Weights of a small transformer language model: value residuals.
Each number is 128 + 32 x the weight over the matrix's rms, rounded and kept within 0 to 255. Layers, rows and columns count from 0. Numbers have three digits each.

# layer 6 attention value, 64x192, rms 0.133, rows 0-56, columns 0-47
088142147147099127073110123106152116121085132089089094102154133121141076158187110140077052105183170087054097099164136100196146144156089076078080
146131068168139161084180184126159155194152105058149147156198038122051101112100128141148132116131079186109150108133119186121107133103153047098122
149120092120162192052136183135122114135094135139163168135126085100073126170151113141081110097125092133155119107096137120142106102136093134117137
064136113112090108165165127163145128105068103117113144102131093097051118115163081173076118142110121162134183156126134186131104107096130117189148
165139141131076149179147127083128176120064157083156125149105197087161095092143085080099098154127111138084117124129099116138073112164115087130134
139139139118117118122130118153166188176119069092072127133155110159113145138099139174117120095148088148129147114139108179173139103099130080166135
064177081132142142084135097133174106141176102126102104153173056157120153146118184178117160084170133146055141143138115122159100140062096146104102
136144126125148107115114123136104049147124110141124089113191075094174144134099113105131187104100078145145184130157125113086160140143138191161097
168121103121151105113142166116097135148110137132121125164073135109095117138134116137102083079156107104202124117091127094097161136195126171106120
121154139139096172107139193146091167120106082087133144180142079133107068142068174154180085141140147109186160132115053130113132143123067122062065
065162148135138144123195040098078074117136113107070129082128137137119173143129197140179157132093082140111115136161138158097120106103143117187107
087227096145084137149126108132137125094211150110153065118132161135159110147186170135135137099142149109144119092109129140167163045131127105093131
171154166140129093151173127125125211145095139138105116112127113079146162174150138163116175144147114096139124161188089106102171132103190110129161
154092093171148127071118142142061141157092112126159149113149119142111100128120137109173108142060107095113145155133145103078116138176137130126051
144107164114137142145125135140029121156095146103141074090112124151110083142112102156171146129071091110147131153151141144149175133162125107134151
117167157099142176092174207133118092117132161142113081099173121113102147165175154152206192131196172070149129069165131105111152140132137169135125
101119093090180147098120138124076102103145124127122138131108119133150188074134122100138167066047070144148087111122200150127042149176146147163150
129153110145159134098119113114146178129156155167100155118114133118121180159177141170157143113121154072157128090118130116092139123168107134142090
116109141143104125187131132139138125133080120133154126139123233121163121129157163135141106105133127127098115117135048121128121162095120069113140
164109118145168141037134177100125173087115117144151102103154083075080095203194091143152129160096179093133073106119107095101186139115108121077083
051160130103126158122094138152155117123158131046189126138077102149115180188092136145092154048073128168096142190118091138156113139074136111099179
096195092081131120108130206138130172146148190131150051119119131110105111165113130128107165092159147095095154190154138097125104133170119146080155
087116071135120071147108151171092123094163122220136153203138140165149181104091145115121171110161133098145174091118126103101131166102117198189139
134154113130126116144129082136177135100072105062114100099138105152113150150166152190133116116128136106108128171128171153113157150109121078117133
100095125191076142077093134099128109062116142160082147181152167109162116118147165117067106144113117130154100107119187089146135197182133108121064
103120154139102229114125123106149150134149106099169172133053118100160120118166093175154081129151130174136111163138154123170145146138153168130114
132158116115151193062128151147183160076101125118146108102171119105081124115143157210058153156078136093076136128179139166120127152102104095094128
086169118144151181088128115162141146127255200157130131139140140092115115162127135136174088091140151106115126114125139093118165120156116180032164
176148143176146135092173132090142151138185135122187163099121083166111034106156144099177124132126175098157139097104158144149155091197093172092140
144117108111138176184148136131084137140168159132131140128135091171147137088130115078192125150081150111126120109126160160112075115110111119147148
130136130113135163110155101113182152132094130111092119105081138129152110105110152158077113141161109119068158130124096130196115132112142132188075
093166091154151150160135098144135079115216138104092114135149145141114118114150115120152107114092115180124138091115137212138143121087147129104139
120087052196137072110141117105101111132170076133139180134204083079091144134116095151109113116113093144134126138154143163084146166121174096119097
124124120095109120162110082135178159167138096114087147079108191095217129122115069189093139123174134143108112143176135130129169136087214125096147
099109140137097106129115125165142078099191132142135056117083128140154133091146114133112138080117154084106129065111120112123142189150190158038121
119073107107179180071102153103143089157049075115127136147116100090094147160168148091112135089160097140107076105118118080102157156105094114148093
182094175145177172136130133137145133050067109151149169125126091074159144133125117079134107126022146124130093100140148146082150139188110100131102
127128152099101125173150124108184192101121125056118109110097114125147097086135047165108093132084146178116113190111143138162098139122110110084166
108098088088146096135124101155165112134090122086149112116194099131140103133090117127148117122136132117099151195154125104119089158144161158107118
144136067089091137129120129135133165125209145129182091070145125178149109101129126124148140159131102110134131111108166106160096147124095119117142
109100103121134120126134162148115121106169121134110147106066139155085199124158169169141130130114158117192096112108132133157174113126131087159174
163107178137204152127119149139152211155103159083150126120117109119128167141145095153123158108174090130112146161142121137164123169156148116097160
103165096222096100129165169119105169132105127124191100139127108159111106099143157133085142139085154082078133127123093103131120088165135062077143
152077168181127122137142136145130076165124131209112165119092181100141102131131114032131124131139135119125096077134110109089149113125134114151117
152129146150170159104147187133127130159130129138160127196103124068167142144062076046138153142109085087098112093166140088042160164138100152122147
081172124147112042163138078130092085107119096160146088102181109125148161205097104166142137129144081149149152163130143077123195122121184122177130
086153089150111171076155131105088095120123166163157133131129116143121126120143202179124161127139137119132128137111131101086121131096135130132113
118104157081152124139149125140087070118051170086128110078099094132178180093105139122184161154078160102126127132129161154131127186102166136182138
074159089101155175079084202060096065086189144153125121144152115106117171146138148167165121140104109149155063116121138136144115119154066126121095
141135102131116156121146118145133116106166158131171126143113096143183095095095118141171124174084162086084128105122160132065115118142152130102155
173135101163107100167148062137160172105110088137128142130162134130129122133116145120065174128123124123098128170110120146087100133187114115139151
127154132063103153085150152099150113149136146066097104116158163106149112111135077111121158170160171110054097101154183151128094120174093183117113
104129138069125147113076066121179161131162132067089112085115134133186098113107127173137114099185150110084123118117151148174147126124216141083129
136031189138129068129115101192081081116108063185088176153055162147080159103137169123126067136139125130168163169110098122118134204101121126211044
130136071117167113153185091134118166153121162149147199162174090142108143108153077104192109161075134129153177119154145166071105165111134140108094
158116091088125073154123149140160143079132102198140135121124116175190147038112131097177127170095171105127136133114155126107164086125107109146143
139146157165130120138117113099088133118145161152105140141202171082125124189227162171125094098090128164108082182142097071100126129125117114093129